Part of a small language model's weights.
Size: 16 layers, width 128, MLP 512 squared ReLU.
Architecture: RMSNorm before each block, no biases in attention or MLP, untied embeddings, normalized queries and keys, capped logits.
Each number is 128 + 32 x the weight over its row's rms, rounded and kept within 0 to 255. Layers, rows and columns count from 0. Numbers have three digits each. The size before them is the row's rms in percent of the matrix's.

# up: layer 6 MLP up, 512x128, rms 0.142, rows 371-470, columns 0-63
# down: layer 6 MLP down (transposed), 512x128, rms 0.143, rows 371-470, columns 0-63
up371 105:091068109083163112169183160163133164126114098152099159180120126107118181155170149144126168081100176144086134181133116140107074131140095113090145123144131075093142159136156122132092119150141112
down371 100:091143109095100118098110157129132120132089152122132087145144178166198133169130121184085086135204101163176126199092141135140145097098177118092094061114081104123113112115123146169160060166081112
up372 101:100099089130127163198103121073122120122126153138077124126105062150106135157151178136138072145159104183075126121182129112165081149147096131071156035154099110142191104116076119109117146124152135
down372 099:110063197176150101133124084158105175140142118108139177167115126152086136118183136134132132133136094105152162090182118130114118129103175048175086143168153141129149168104164155172125150139195148
up373 098:153097100111125161132151111169172129191155119130123139134144090089165144178153168156082152155151084108086110175139155095144179068130141133077121096227117155121095064173158108110105096156168133
down373 100:117183116084115143108149164165127068098139090113122114154100127088126194124122151120115152117165130124145122140083107078182166182173109072089136075154098105133152129130118134206120123178085079
up374 103:110153192074138164128127106129131121154172190097137092157119114144178106143157227165122124141174112136109102147172165151153158063102127137051147116142125087141118104158175122099152135123108129
down374 102:191115153074172094109182117147141129152193114170124144084027081104067093120070144165095164174156162096110088129089085099102137142125156090118120113112183130094098139152091115177099121129124167
up375 094:175098137072153128155177171147155132133084168169121114115102143127103128172134146131113157160163159091060076156188181125140122141115198118107113141254115087188119148108090134092077134100154089
down375 100:126105099127097109119134193138181100122137148131139086138146102133092162117104175154094123146131172117127151061052162187163110196154151110126095112076138118141098152145111134083190140096126110
up376 097:090089099102171115161148087145122152121136184160084165081129094163117111136142141160162103141152127165154141119130139133124138137147165122123094128174092138098106173090119163124121086145163148
down376 100:140106144130130095146185093139170155113160175172113178059117099134144103121155096080090098118135139125140130159128060093134090168183139140131169134141142092047096145127148119106191126090202141
up377 035:137134153100148091133129132141172178152135126156096103107165092088128139141165158158126102138166139122078149132150156114120157125143135154123122101217057093169146080142120077076128097136140096
down377 029:048129078173125164122127139130128168143162136174153182159123147147118160129127142077151143115160105115113108142135108144118125097125126066157137108141113137121155155108051206147121127122113172
up378 099:113079117104192088104150136130173112085076136146047121111086109042132129086099152094116106093127142120153132096137169112090117148114156157152130157165114134081176111131099132096038053125095067
down378 102:139169090155114158130075144146131089087131118082129121104129171129160128108096044095132129128107164150093107191107119155152133120125102149121122106129111055098124066164103103117152139125068101
up379 107:216113164126152113209101098099133186112149114106166141169091135152090079149121138131117088129171125155146141117152131120186118119126150072101141060158119087141133128104144094141110058119148122
down379 108:113113167144100143071096115112098145114141159156130107162108133110143125135145134143094122137191116175181075169076073179096172095089129113154141083133112146109160162100102182126142188100111151
up380 110:177111164128188127108165125105120128145165156174108167104130157141130077112097116142137147124174164093061141108144124106153113089084113171077162109162105068116114102093090108105131161092122126
down380 107:122135150170118162113151103177116068176128113137136170101178100166154153131144122133092079167092096134095124166138099087080101116087099140143162145069105166120151070077152088138091142107137097
up381 092:131086121107130113117132103067145143168143106123116146131099116126161090113183187126117112153149137139054083135159226125175081084134047103148175052175123151142201160149113074032127118121134142
down381 096:094132123100134088100163038167178163060129111179089102105143136121110128156086116164129096105121140128069104130139073116158147141135118123127101097053129193132132144108055113131171079121110140
up382 099:172111157091133127157115154118150166163135180113116147095150147177167081062116203139133090089154173079103136108142155107127110108181084062114153100143119102143124145097105063066140130128153064
down382 097:113173149079094154139102161109106118114072095171132113199186126151140157122095108150065140159115134140107073106159168139134120118138140212148140179135143120123098137118102100113164192138096110
up383 103:187113141141154130083120099105188150149137151139113134108099087107193075106156143166133103118127124129145144135136119116175119134165083061142175106164085156162102133123130112125124110105080100
down383 104:139111094114133178143133149164042166127112100105108065082144156135182144077128081142090076153155195118133131137129185092125173113104125145139087127153153137128096194156126108123138136059080109
up384 106:121102123096161130136164176104186185177076170138098159150164163130109109158151134167120114050169121128128127110138161130110102151095135120138068128129117090132114161156136048112052106136099061
down384 107:087141077142161110139176111141144140138167130106102118153136103125120151081103170106102133137063117110109130163119123156161119195179156196165155143125159132118097177142071100190055177141101124
up385 092:113158147061120130097158115085180119102141177133108155129112139132114151148112111140098107083150151091177097122136176092172111101128099119090126105207125116213135135129122109121087095138086079
down385 097:140144130082142163117081105101114146165099118098111172217124171160087157141115156142148143142099119109127091080132141138150142122091165141157100102128142117165208090108138166083111141112074114
up386 100:129137126150111184082138124195142150134143105151105167076159062137087137150139159168112128136211129116098174096112106139132151100178142131109158052165040120110114071093098094130123128125138148
down386 097:071140123148065130122100125138168158126103105105071106176097144108129125097146045125159140169131118137163119157101115133096175167143160111168092165131142086132145200118103174081191131137150111
up387 114:119074131039132145088142188139134135129187141159122145092138170104139135126163143149162121082136110134172075122197140139206134133094144165118137121126119096102138100086162103103109112132191115
down387 113:109120126144096171103135167147121114108105166042162146148156081118105140170159127122064188118093073160067139127115107168139117125117128106153133175129110165146113148093154149144157165091160111
up388 109:137129144125145126141149125109156133157152184190124111113138143109156081082172165109051195097130120140061144161111223143168118089128046136118113127149120139103179152107132122112137111096121094
down388 107:148113099141124124093148122156161140060134120131103117112132106136216155160129106185113169109202178122133133144103188186095131185177156177133091127117174107147117140165127163123159135133097168
up389 033:131059122092183108144202130132134131129130132162094150099112156087150110091163148128125068122174159122094121083186137126116135109101139126111102113164070083168159095098096071052047105111158084
down389 030:101131106181065131101089125092110197125056093142150114094075159122064094181136128163110083121134140110112147138127050103082125128148111171157067144103131190067146156080174192121144099147142085
up390 108:133114160137157115125134106139158162106096113139111173132078142067152104157214130144116118131157125103137116152083186148171128148120154104064115132127145144148149099115103130091099120177127043
down390 105:154090077099161135128123162125132133132081161103135132138094169137118153123167184111115183116126181175171068127086115169124146150140110131105155134133188173109125128178089132121183106079112167
up391 098:174080198164199115120213123119173093132139127168123117093109076087113134105109114128157079101145151116093119134163118122100107134147101140076150145112128112165113125097120142094101138166126100
down391 096:128156192166092119125084143154114091103088112101077110113129110151111033126160084091110164122127131139133097126128099191141041126116145168168126117091156162133100131059083095141085159119168154
up392 089:178134125072119096169171157134120116162119139125126115112131067063183165079075136113112124092177117150108142120209170131095141098123127173157150119149128095206112168157120138136123133171108184
down392 096:175176137094150156155122097120195162141074094128105172101135188220113086187120131114098183104190117120139157088140145056165142192126096084159104141104146078141061098112120131089149123095131128
up393 107:157117181115111133172172151195132083155097182150114123095153161074141106075103202102137109120164131116132123125163125131148142105108095137116102136144102121153106090127121127122138098152117121
down393 109:101140129164202137116167140116115112174132151134108101135108100126146116174203120090133143169133145143192176139144076094052089194131137098115153206151153134086111117079090145167129124148186150
up394 102:112059132123180124160137180127161105140114137184061093112166100133118158135158144079116095111144124138121144090190148080198116104115105148133113122141128124124126157138076132126123155092107144
down394 102:172101177144108116122131129178080123170097106107103142118131073189113089095157116111180095165133124148110171149055133155099151088105109067135100154153153150079109099128122135147128093109151119
up395 097:181092097131169130114121076075188083127138124148111138091191076139125112121146159121030111123119147093043087189103174062148111112155074158111184078146087158125079088079105131119126115136132117
down395 100:141100160128072122105098121145101096155050117154145160145091175117084078170140116091144170142161134114109129121092088142098160181132152193182117069121160086180096102139115071128145102158113121
up396 106:137138093123134129200124123152166111126129126118100125108132105103138112151091125123087171147185092107033104142134182129169146154144135135152083134154097152097188079170095108116150120111166129
down396 104:144148095189127103083113121150131132128136124146131119043111177133163136080147068155183173147151138095197131132107133131129112123101124109137101151119165133079143143143169174084128092046122103
up397 097:159069157136180163104149139142142154093132120154107093059168114132078108165097160149099106139151122128081116108136118091151116116129179115152095079167080109132087169139101103154085086115094116
down397 100:111172084079143109127098104160117154105105163062111124105086156148145098141161097113147189152100177120156134181074127133095121136116101136141089154139160080089132124084138134136158109093131093
up398 108:134082177160182139160185104122201172087167090089107113159100153143126100137097116153097153097148116145124104149155173147167132069082112137155135083155107089123148110141142103112123105149158066
down398 107:156119121143141151120122160124107123129109112103106149165178159151120202123106131083101141185105137152095085138121150141139117161113138143130144131082126148114137074090136120071135231149111234
up399 082:133127179080214125121210131140137114151135127144134075118138109105150133135071163126090116148123099079106066185110182115123172171123100105112059062227069116153145139117093119084116129105169046
down399 086:070087119105120134123061102168159065120100092088131120156148114157130146161155110180112122139114171081160102147091083130177127163194169028147124132162114196109150070129128153120162156139177170
up400 109:116097128123156158126143111115140117108159134128089136099197127160110045144133153186137081076159112080119145104138153102143124113147161134084097101163124142137101099168096154087119113221140141
down400 106:143149137137129135118114196166038141117130213119091088181159102097123209077132156132142128146162126126111150158169104142123137096171125142136138123198113138097149162110148134166092184151165159
up401 105:189111122151186137135103149138115138132148125136090133104096080101129092097146174109087124143159098141139136113151140115197123070078146169107112103145081122132113096158156147111130139151169059
down401 105:097156140190139145156071147145106093112172084106191138126133119118121110076118036137115071132137162133059158133091135148129142102100171109115110091164147128116154110143147117130055171091120139
up402 100:135118134128171144123182147088168102184163184119070143085103130121211148160136123155142130080243098139105118141123169153178173096167159099064115118159094157107095112131126102108146148171183118
down402 101:142138158171110168138145144169118128150143183116085073195092127040150157189153155093135161089184137149165115123145094175095152125136140164100108154084158143121102087172060140182139174177177168
up403 091:154153160129192175142150139114140111092114133144075124107123075143119159123142120100125097125105099143087117095117193111143118075133111109159097086129093074118148117156076095141097115162161063
down403 095:115110180102139106144142070122132114106126104136119095163146187139120196156162166131105098112139113106122147109137156112115077109127130121098165101181135146133105124130198200101161181102169156
up404 093:196124121100167129134111128164124124124105152123154167127177142095140074157152168139109132101136108079088125173176173175183119129114081128123152124220070139100132062121111129128136129138162120
down404 097:101182136154131115118134106181126162174121119115142182167125164132194126153092072129128172098065144111098131141107131189165158165153061114152109162113153135114107075091088206147132133114129103
up405 110:149116125121155097165128161140173145117113180097090095141076088067142115164143140098076125104140112134092119088150125135132109117108100099114104065156121140087164115157113157098130078143108076
down405 108:141124157109147130092114167151129150153162056135149169141183093150171122102168084114074159089110126134104186128108131092126151068107129174117113155108152199116130111093126113129129164118145079
up406 095:125098103106119155169144069121166146170180156115084105122177085146101105106219178130101102103123122116103100149086155134159135152105121108120132105246106123121204117123112143133130094060084128
down406 099:138096187077124142071119086089134095113138103124148131130093136066107110141060128113136159133150069141152168095098130190121154137177135090111121130106147113126164099158088113119119216137121135
up407 102:177087108113139123123196125144150110189183177180087161047125124127155107157145149146046194099135071147081086093145165113187139111159148084092097121149115147142128097159149124133094171152141083
down407 103:135136133129124131164081143136144116121157145122140135081141162111148169150129083160176139155184101094101069136136116072167165135117137171144113158079121073135141115152163117193150088137120099
up408 095:127125107051143132199144092176184186126115112127105133166146088107116087149110202110147106137148156154088092130185149138137155164151094123148103108183118153100192107153109132138057102137164140
down408 096:145174155154130128143187129146130150182089114163114156127124137107163107153140069160133038108110161128182071165107129063196187183142147128121085145116122124165178122103101110142146161072149115
up409 122:177113167132135144092174148114145200110161165127145171080161138145125125139138110122087087087154125092124127171127138102115111113120076120105105097160042132119127117144152147082114098105162118
down409 114:093115151098074081163105166176124124137151116114148124164119150133098027090120103113176167130155115097169156172179146107104099130201147186079110103137178099116128148142080120104164125049138042
up410 102:111145120119132180133156140145205163151133130141136154154098081113100138162134159144092116053174129158091112141169110122112140046094140129147102082160117124133141116147110116133123077094143099
down410 106:166178148083111115197167154107098120183130115129173108179112106068172164154167088174104165130140118120120105127158116087163142171112132129177166097100162160162077100134140101098177172131084172
up411 096:155112169146140130146157154120138129137091131113157200108153111157111129102127163109107074095143083121112103137168156124096182138149134132118131091135066095130122149160089076103057135129068129
down411 098:106110154123100152131100140093146137112122145138118116074102127135090156128153224178094110104114071150145134101166192079115122108122115156142151184090149135185140161101158081106129086148159141
up412 098:140128148115119154147187124133134161098088147103112086133108129152126097178092184166120060128123118144135127118140190151183140070158152110159126135200121110178147123075146117085117123133186117
down412 104:178068092159145138126152119136126102101134166147101162138070135135075095148159147070123117216079118150183149078050081176082180105160136108124130160132180131144061150155140119107118113121146192
up413 103:189089129129104160115108136187195120126152129097114144127129070111094154078127193147127072146141180148144131081105167131192150102141109104124156118178054087145154161127133091085123121136144091
down413 097:098090134121167145150081161153176089154089069099090166115067108136090110118092172151105121113136096125099153081090131102151105136107130141147147187152106120144065177096145091134136140170205166
up414 095:106118082120154139149118121112201168155108127152095126090089135130113066122156212135139128127135159131102129108155171131143133101055164135134164127166118064102236132132163090115101075118195121
down414 099:153163172124068130148153133165096095164074151116133151110125150130158142186126118104130150122111089127084071169081085116149135095117193076094130134064037150131102144117114148128145115122067161
up415 102:176130205116142116141118130085164130155183170186114153083112123167143120062096130128071132079163111092115081155154171157187118119102082145098105122117086128122151098138155123121132118170137146
down415 100:139127128153120175144182135168157163157154083125126149159157165176106119132160105060150167091111122125089090139090128122100155112147092158115054166184129118092122129129080227112113113190093100
up416 116:118108211135186127108159133131114149107105108181132155125114160140185145140148145128129114109204145146090113123115120179118146135159153177162076047122088087158100075138089074062101108145138117
down416 117:188196122109139119180136120189087152065093187108067165139146134167078132146183166152133135186100096133185090134160128132109145097124158210126126096167171106094041074126121085165173108160153159
up417 085:133164122066150111167183091116145144103177154144160103139096147073152124131111126138118176116117138094089092110168127157196143129121103116161059065163138060145222108121159143128152078096147136
down417 092:151105172154085122136085135119080144047137073119110083173169179121168130175122116086130119118109090186122193150160172152138188069142127079146083130106107160090144083120096161158188146118127064
up418 101:139075121106154114147147105135208153150139118110132162149092124106094103135165153117160112099139134085111135117127141109110153081105096131125124052180125116050129122119133122068097049148176158
down418 104:081132124091105129164107088131145136152090121156109152057160214066146144091117048117138088153132138164086088088141134093165091152132152141152159130100069098093131158150148120168113148120089145
up419 106:099086093162109093112176142145131177087168148124071152087194098086121122115182143168110084093119129137097152091121116167116083091154128106099109085152095123095136080061124136069124124146107149
down419 107:115168089123143147090167156191137112144088170113147100171169082133148123144131147103124179162098153108132132211101195159101108100171153181118136202111149137093124161156092157113156101166108085
up420 089:085107103116158124126177134110170153088147088175166118127082157127129126098117160113123129070102204159116099114179124130137145127084104155077127107141124093138143093075143138115104093095103109
down420 095:147086107143064083138147098097116117138123118060090083095072148121118075119137105139120127128146118152179125163138147103142117105077119184123142114178173147129121147112122100157167131101115116
up421 094:196135111153207155119129112147175144116065127141116144079105166122116160133139126089132118064142085099082089132098088103116143186129078144065120116148090127140145127154088135112081124115104142
down421 101:108120121125122137119123169059141089208108164093166131135095109073176080148090156167143059117151119156169104183097109147105114133131135139114141097118087167090141108129122115134095132126093127
up422 088:148117151098163094122177107100177116153179117119097147088148122110137129107170173148118107073148130071137166083184130101119176162133077137091143111131101109106153078132154139124134127129100148
down422 093:115128107076045073085055144095148125127145135094157168191152113138159130185083195147113080105099158129140111144089165214184087140117112104143170117101137128061099127113115132135160163145213107
up423 109:189085133141181144131141148139151114106151119135107104093180120124132135113100163172108096163223080090071140168107114138108100134159099153135149097210056139162161084159107085124103105077159163
down423 105:093153110084182156132153156150152105091117150131133090131119178126078131093088096175162153150098122091121130160096181116121106102117173118134194111120118148134114114135165148210068168159086158
up424 111:108093218138152111084120155132143155111129126079111097096172145142096099120147161126061074113136068162117120132119104141110096110150137152100085067145097073120137100136098122095044126170147106
down424 109:087175095110205127098127149150069114138164112130088071121128100148121103117079090113143130156087115135109072152129105129152104181142141118147159175127108135114092144152072112089113129124054131
up425 111:090124145078185154160135085119140192119139172156102139081104126063114154108195122136134140098109151132146108098107100163142120115140100139121170101138118129132191139146153126149084094135109114
down425 106:092124160121098065208118126178160143098105178143101145166054089165105064138083153100100136073138105111130134141058077144146137088153129109110119085140162128084111146194141129148073091097129161
up426 112:122090205105141151119140139113164158111113135132126110074180163116109154110143121157133097108136070154140125120129126143100160094099123152100132086146092127179110142083128138066075115165096140
down426 109:100103091210134133162058143124110101189172032071106155135067073138088136137136118152177104149089104175145150146141120163113108072113133129133140104206096133093111115126128127147119131167113121
up427 102:191124146124136108105132114160155151157193192098078110125117137093142115115176141168080156104160171140085099117149206170164184082135134083164167083173106153111125123070138138140124113121153108
down427 104:102068124182124076146125107117109177200164112148176167159113113101198114137112097100090133080133124147093114088153178133084118120085113075185086121147151146153075149077127130151107050135121080
up428 103:176124167128148131081117132129110177082174133098061145133168135138146146091112132130128088098155101148107104097130156137114164118150135127100087078152050087170121130098080111103078068102097123
down428 103:150219144088175145115129130122081135123143074119134109159168126112071090131111092089104183093145066126141118118087134081150178135113109155084139092129130097123118131125051142173139124131151132
up429 107:138130203104142113151131170088142093126127112163086170093181130141142156135144120194104139102198079059150097171109154118138195101090140184084080132132146132170153147151166151123119046190102132
down429 105:152129175119171167097147081166104160116110121132141160165102157193074123174111056110084196161123107116081146128163123172120134088114125120138154176127173138124141146134102114130155045136116132
up430 110:104076101107144151157194111110170131146137120169101150154142137084184146115157155109138129118143148166126085155148152123164105133084154110122066118150148091081140104090134074098136124132113096
down430 106:113127143112074146167231092137128105126149120121142072176139126134138130091082096124124124122066192161072133173091135177123102103107099124137177103144208144106118196134154060143087161181088084
up431 103:125085103028130169183183140107207129124162141132098141136179146071082146177094165146140148096131135093148145125137136110144139094129130164129145079130142120107178111108150126108071091142091110
down431 102:089132159142079181133138163122103115163092148153184138130187165125182124060131142192068103124132172190171115155102111174133063102133145153171149123112115129161130101099097102135133136122052081
up432 108:188140130093164109128100100048149123158122140182135178113126068137188156157197143180128095153182116129114146132126243110147146110091153099111155107176122142095152063130093132145154095167117156
down432 104:151116127111113127166081151129038133100113145059159188125109144181116208160087122163126127076080213123149148158130093119085139087116106083112125100078157128068155128094181107079125144137104126
up433 060:158128107117146118129108131100171102095123156155135155105172146109115096080178205129124097058161145164147086124178141115144124103131113107118073120121029099125125168112130092105143133143174082
down433 056:073169117122085168181137146145153172140109116118106157103128183147136131085145096207141148169158112153134171173118063081137100106160171167142125185142124163193157104100143082124100107069119061
up434 107:167093125143163144117149115173126126111154092126142042128115109057085126120100203180123151135129133119076161151173131123122156112075144168149130105223081105115142101097119136094059120099152078
down434 108:128153138121130142076133112085172120099150091153077168112096149058122093110062125118111149132180113145069124148106142119161165053140178127181111141145133119134092182079105124137136130151059175
up435 092:111063147141133157115143151116189084095147127141118106096100081101105100136136125153062159136156164100113115140077160171163146090163136115103146078141085123165126109136166133109106094129156122
down435 093:115111117121163116199063138133156135153107101131079106129108083185188176148104103098087204127119121114069152117090119150143147170152135086128109163126087161130133120202149111180129093106118042
up436 106:162083101091135177135162096139143140147154143139120096072100119112169099114128127077072115056137084105090094119177217143170173098081081120154135118138088074149171147132145108120160113127129078
down436 110:107080150149107148175189100117143158092142150165116177144084107099121113156072145181214137120092110131119077131128141083165123165157117174131155139125153094168136103152077128156197131162096113
up437 106:120109078134177110148134165110125116161106195153081151125123130087139128179117150141143102152169090095060060154159174136120154145137158143112087127128110102150145123153114100122108056088225146
down437 106:069137125102098118166115117136125103165152134124128155124107095111185195107072133151127193138141183102184139171047097144160126120102164096166118091180124116164144111130121102077096143201126106
up438 102:098106099098114135195188083129178165106115126176089084094099135112141115163177140125092133069187138059140148122126109122127144130165132134120091123134100112099131067121152067087044075139135110
down438 105:094114140086149142148098117100089142078107122175151091108117094162143124151154172109141152107100104130134174118114120131130092152165221105101127170091160106103115134146179169157088186159100123
up439 113:168053195145128149131131113155158125161148132149137168046133082057119130131102121196163130127151145113075150127113130112109142128161145114131137096113099109135112163139119073123020124132132109
down439 106:148174128067175131111228124180183165104086108100083178119145116170136104122153116118110101101079110157111174083099114101111134161139152141118122184071165188097141127150161171074149103084093136
up440 095:165102101119152149141129072127104153108189182108082128110099118119119151147126121125133079093204120146126133103135147160117187121111159091062135051154106076142129082096117104163127094124107145
down440 098:136180124143149138124156102064169141173163106196146079113171121153134076108128100195105091072112105175168132110109084115164146161157132115134170082097098160149137112142165112162194107146087049
up441 101:148136103111199083118119132162160166161133140168076112119192120150145116116104132127069064147144079137093120142147188112149114079115154120141156108188120178127091121176169137129116147109140098
down441 100:137144118205092051141077146121158135112142142089138107131114100103144149044058122176186154153074126134135106124110127126115079113146169104135110102163127140176172181154136089151149085127104127
up442 111:105143144078143145175112104160120093122145144145141113123116113114179068104187181127116135136148079122143116153102138079145132131149112146117134136156096067118151060163138105130155142121202105
down442 106:140122111179168117180131064071102090152184161085122111143123114086155072088121117139156138119083109129117156138152130077112222152130130127147160075150087151146188119088169128095143079075129080
up443 098:113072122090134145101181127084135103148170189159121152116167137153130123144100155187127045098142136128066086119149154144135103085076157117094106116172110106114109111136103075076135100136150123
down443 098:132123143131138159073190061133140067125113175129165152145190069142187220160158072109116193137095169125129121115101098079133150131144112078172104146161106179110153209106123118138087109125196151
up444 121:146075203150187121114214153119187140111136098131112169039171123088160115126129160127111109143154157155082130079107128166125137094146103154160158087162106098132115136076138098105059107109163097
down444 113:123091100133164198033150161141205135069151107129118162170061178152155129151159152085104089129098096144096201095123126115093163142091129126142120195141188164189114126108201108128163133133144148
up445 106:182037153132153095141142162142170124110104155077075134112150139064172085157099157115109135097209136146118127111124106122176147086094077155150126082153095135098179129155172114102128118100102074
down445 100:145126120087136123080125104161121089122106111192126107111216122144129141081110058110154136103128091127098176115137096166095101158127165108083150123126160143151150136131097166154127133102151117
up446 098:213059172138168156129128133116115147129174090139160159105079122157129139140106142174114119048145099180157101137134119081104150131130096108084123160152097128144113103052087118123085116128063104
down446 097:165120146117116061125113119138099126171185121107146125155072122140157121139098072151112113150177093090107176149189127074138111099087123172170162192132064175117102154136155130166144129128130138
up447 111:151019153086215119095119089137189156144071128142100120135164127117136092115120172120153133139148152100063144164141207085113110143105102155145101065198120158139124145130055137075092150116133109
down447 107:088107110125164131117099168167159140120080077098150141147102098133155134132138125176147155157140091150085135098126170147159108137156117091143195092148135160083095115174111126223190167109117216
up448 105:143137133126165162091126118108125188148157164111105132094150152118161088137139201100114080079168098178113082107116138167194120111140175158141088074172079162100173142149113137109116097154129145
down448 103:126140086154175157104143153160096131074144100125134113110045169117147166152125170169136130107059138172206137139116120207107086110184123109112131103106132114097110180148146151128087150129105131
up449 112:169105161116177165124119120131196175104160120151144138091138136113127151106110135153142087097132114101153122123122158126139074112159081085140074044138072160100090129132130121093117131197115074
down449 105:108151140152129115107137129125111114158161069103086116149140193159107121110057049155133135081071106155133173154099077147121188151124152091121134101186071122116149145077052151115122129198144125
up450 087:170105186090149141133136134171156112121119174110108100098131171145162121127138175146146113132119184125038090102106118119094143165132131141075170065192110140094145099126124163092049098175114100
down450 096:123082125150094101132122129163134132134117104135130179156158119179140053125133133169113109090110113102108124121131100142133087209111152112127127071069156175059125152155120109147099118146166105
up451 108:180128137073163136153131102110144197083138152122173152122172136166101068162170168120037124116124179126130167126146143127143087127160108159101131094212064149164165101127145126152145119144134125
down451 106:108117111135135130116117141130174131111097160116106138154116107147116100129108141183147098167161114146207192117152156109102133106122127107074108126069161133124128153176171129055069122105147102
up452 104:126161144093155075169174166120200143149136132184137097120103149096100065092133232139128129111140165119054064152150166155119124118121119112113079127125124108150159126159131101105091153101195084
down452 101:153178124117100154141099110171129130163123122054091124174116145117105179156071186110168173125154092134171095157117059122132110146126114117121163167080147078093120119150076114135130104134071161
up453 098:081139098111118125187167110095118090167129197174108130100163147093162106068110165109110133042126136136128088136163120134165103155130131145137090107132109106109130079140137109159127144158136185
down453 103:130174098108133175115159191119171185079095131101179110163049120143150138145130119165072148121100141105100130106096082076114102141152151114151134140149145114121122139164166099148164139137162149
up454 101:125097119091158135136102161154167140114084083108084106122178098103098147166177132159104099138126110109124108175069159129158122069118098152118151102126129126106116119173118140122166177155200119
down454 101:117146126125112118126180141129118106115151158146139131158146116117109092116155166174158102149094157169136173122139154109164137156162191157125128098075187144156065114112112158167105137137124128
up455 099:147133181103155167097204083131130183157161141140133148067125114153089114109095113143126125080134092128106133095141147055182083146171088066085150117131072128139177078129119117121145097135135153
down455 099:110152105188114082142134189105140100131129148094114089127152118198146107079095037142109068127164171186140154112109045160087066124105082162152107092130131161104107171131112147159154165104130127
up456 110:125128097119158088129172163088137098125117098112039124095108173102176138133120137157115091130165133071114087095144176129138121113113114116126104081140158107127110081064176162082104090105114113
down456 105:132145121147204082110143110184163108098128141158177073136128170118110094168130087157163041089129124113124145109150112142142161059184119118146125108170082152199142163109099116114192075106091158
up457 108:141095188133139119144103120129145186086208117099137109130087095082151095084110131193080110114131105086127166125086136131162162068129086124118156102124097106105174116113134091105146144140151091
down457 110:048105085152112149129116102121112127136112121110161174131142139085125157137109091041141152113155166177086106127137130096128085149213154157175144149111111163142174134145091061097107128141118191
up458 098:144087127104132110133120079152147150098091090167073092138163108142119125154155133132129096092150132144027135143156115116110134093097116164090145113197116147150140059127105159093118137215138160
down458 100:199153083121137113190157177187112101143096103160116096153045117137126158137125134112080121086091153140132170154119088099100131147094106089134160146102082138112058112167211154122168162150147114
up459 102:156047142133190063164113159147188130113160144139129113133166115087185124136129137126079131126100115141120134118124143125185169102130054129145154087125101137136177123090122089133194134181145100
down459 105:131118086095154156113150101105137149099139155104093122120069182137134133108083204172149113128113073160109109032117132152179159144136155176116215050119117186122085138170149117168139124126118134
up460 105:146130121118152143147139166118145184108109146149088146122180160142079119095099156126105162089231117118121136152141115119171119090122114114180157080189104137144114160151114138105073083135138144
down460 106:085169089111173100133114100138137092173126116113172118133142142102132195117163102154084123191155132124140140121141145116136115106098120132106101177125173070082063137157135163189115106139167192
up461 100:106109164131151126148129092110136139136102185123098163120156109147149096149129136108075181059134072067088138127160115125137163070141116162109141109152128099177108103104125142105082160109152126
down461 101:115193125154107108125082101146207136141139104135160136102071180154103128149204177132083092148148151125135065083153076121086182154185158117089080108137158166136191154059099119132134139114179134
up462 106:157113220133198135103127098133115157179106121141124134063121104126110115131162200169072135100157129146093111100117149106118133109143111143068142131164037149124112135133125108102104159171131106
down462 107:153169092119082142171139132129163098155089056125052104130123156163122140188174101139144101107097104138199157103176133104188118158133159160120126151127133126152120137123080137161113079132152136
up463 102:137119190105122155130106114107132129143174130105154160080130150143159161130101176169131083067158133123084081124098165107127149090116111122106132046128083120102121086090146163090103121166116054
down463 101:102137126111167108117166103207135120152136063122144108112121173104053094137145096140144179140155093100162121092104108134167104155104167167161153125121150104166143086141081136123155167188184151
up464 100:161147138063122096110123047135144183127154118148130060104141084129114128135126099119150109077152147098109112129187165146129102079054165114097101127135099097105160095111123111080165162117132155
down464 102:125174107145127150067168167109115084157101126147122093148106134141152108082116102131097090096092149136158208117096103190120134144127148167138114130169152191123132101141127164144129190157129126
up465 107:163084145145144118136177152168175097155110136147109155106156097147143098090125156101115138089155101128091136061168144162154133114114125128129173112152094124174161135113157140078146149185086140
down465 107:165142057109097200142133162147087087087145112130135095104144187134156163055098109107113119184117184112109093145120110149105110139171136128126154174162193133120158107152140139155164123160046138
up466 102:146095174121116158154139134087179143095069125179119116074174101082172146136098159151131098111159093136090110122153143170179141116078134183142091089191104135202107141144128156055124141175121134
down466 102:201090169159135129108109160145068140152084096121080104111115131167135146127094102148112061138103160141166121109140104141088120130084113067105130080116129113121102144090156119136109171129141132
up467 108:133086156058109149072146138104217121112156139208123119083082097133131136166098184142081086107147137130118090147134227099148133114128110109131133104129103144162100109149166078127109068157071112
down467 106:152117089179073171144156128123168109031135188156123104142104131098123097164106110123111142141168136161103101138085153114137099141162142077120108132192158103132141128128137138150100112170103088
up468 105:115087114084135161126149130114157132130156128144031185073146113130162123151153159163075151116161085128069103109162167125145150083143093112070093115142132124131111133127134134090069127120119139
down468 105:114131155143184112138066144174127133138117092154165096122125190186151137144055135085113052146166114116136157123199142155109158198119193147110151135122117111120128150135162135118179118126166104
up469 098:151131131125128162106130161177145185115129130078114140083142133132077087131164131169117076144142141124136127124138112067136143080137084131116187102130084076133133152111104076119130124184106125
down469 101:172150084097104090133124123116087112141120112114139142184117168138102154203125091184136084149154189135146176141145127153114171161133070137184091122107122114180084112153185076166135158139164089
up470 100:186068120107176138186135119121115127156107130178120176131111134098132105122121125171103099139152146111149061108168190153143110102083148087116128135143117140090106112171127154147130102127180116
down470 097:136170104144164152138114165123155135121076076115148073063058173120119121188185150184094129124121159079098071103156127137150128127121086156071099147160116144162117148113112141161126109098161073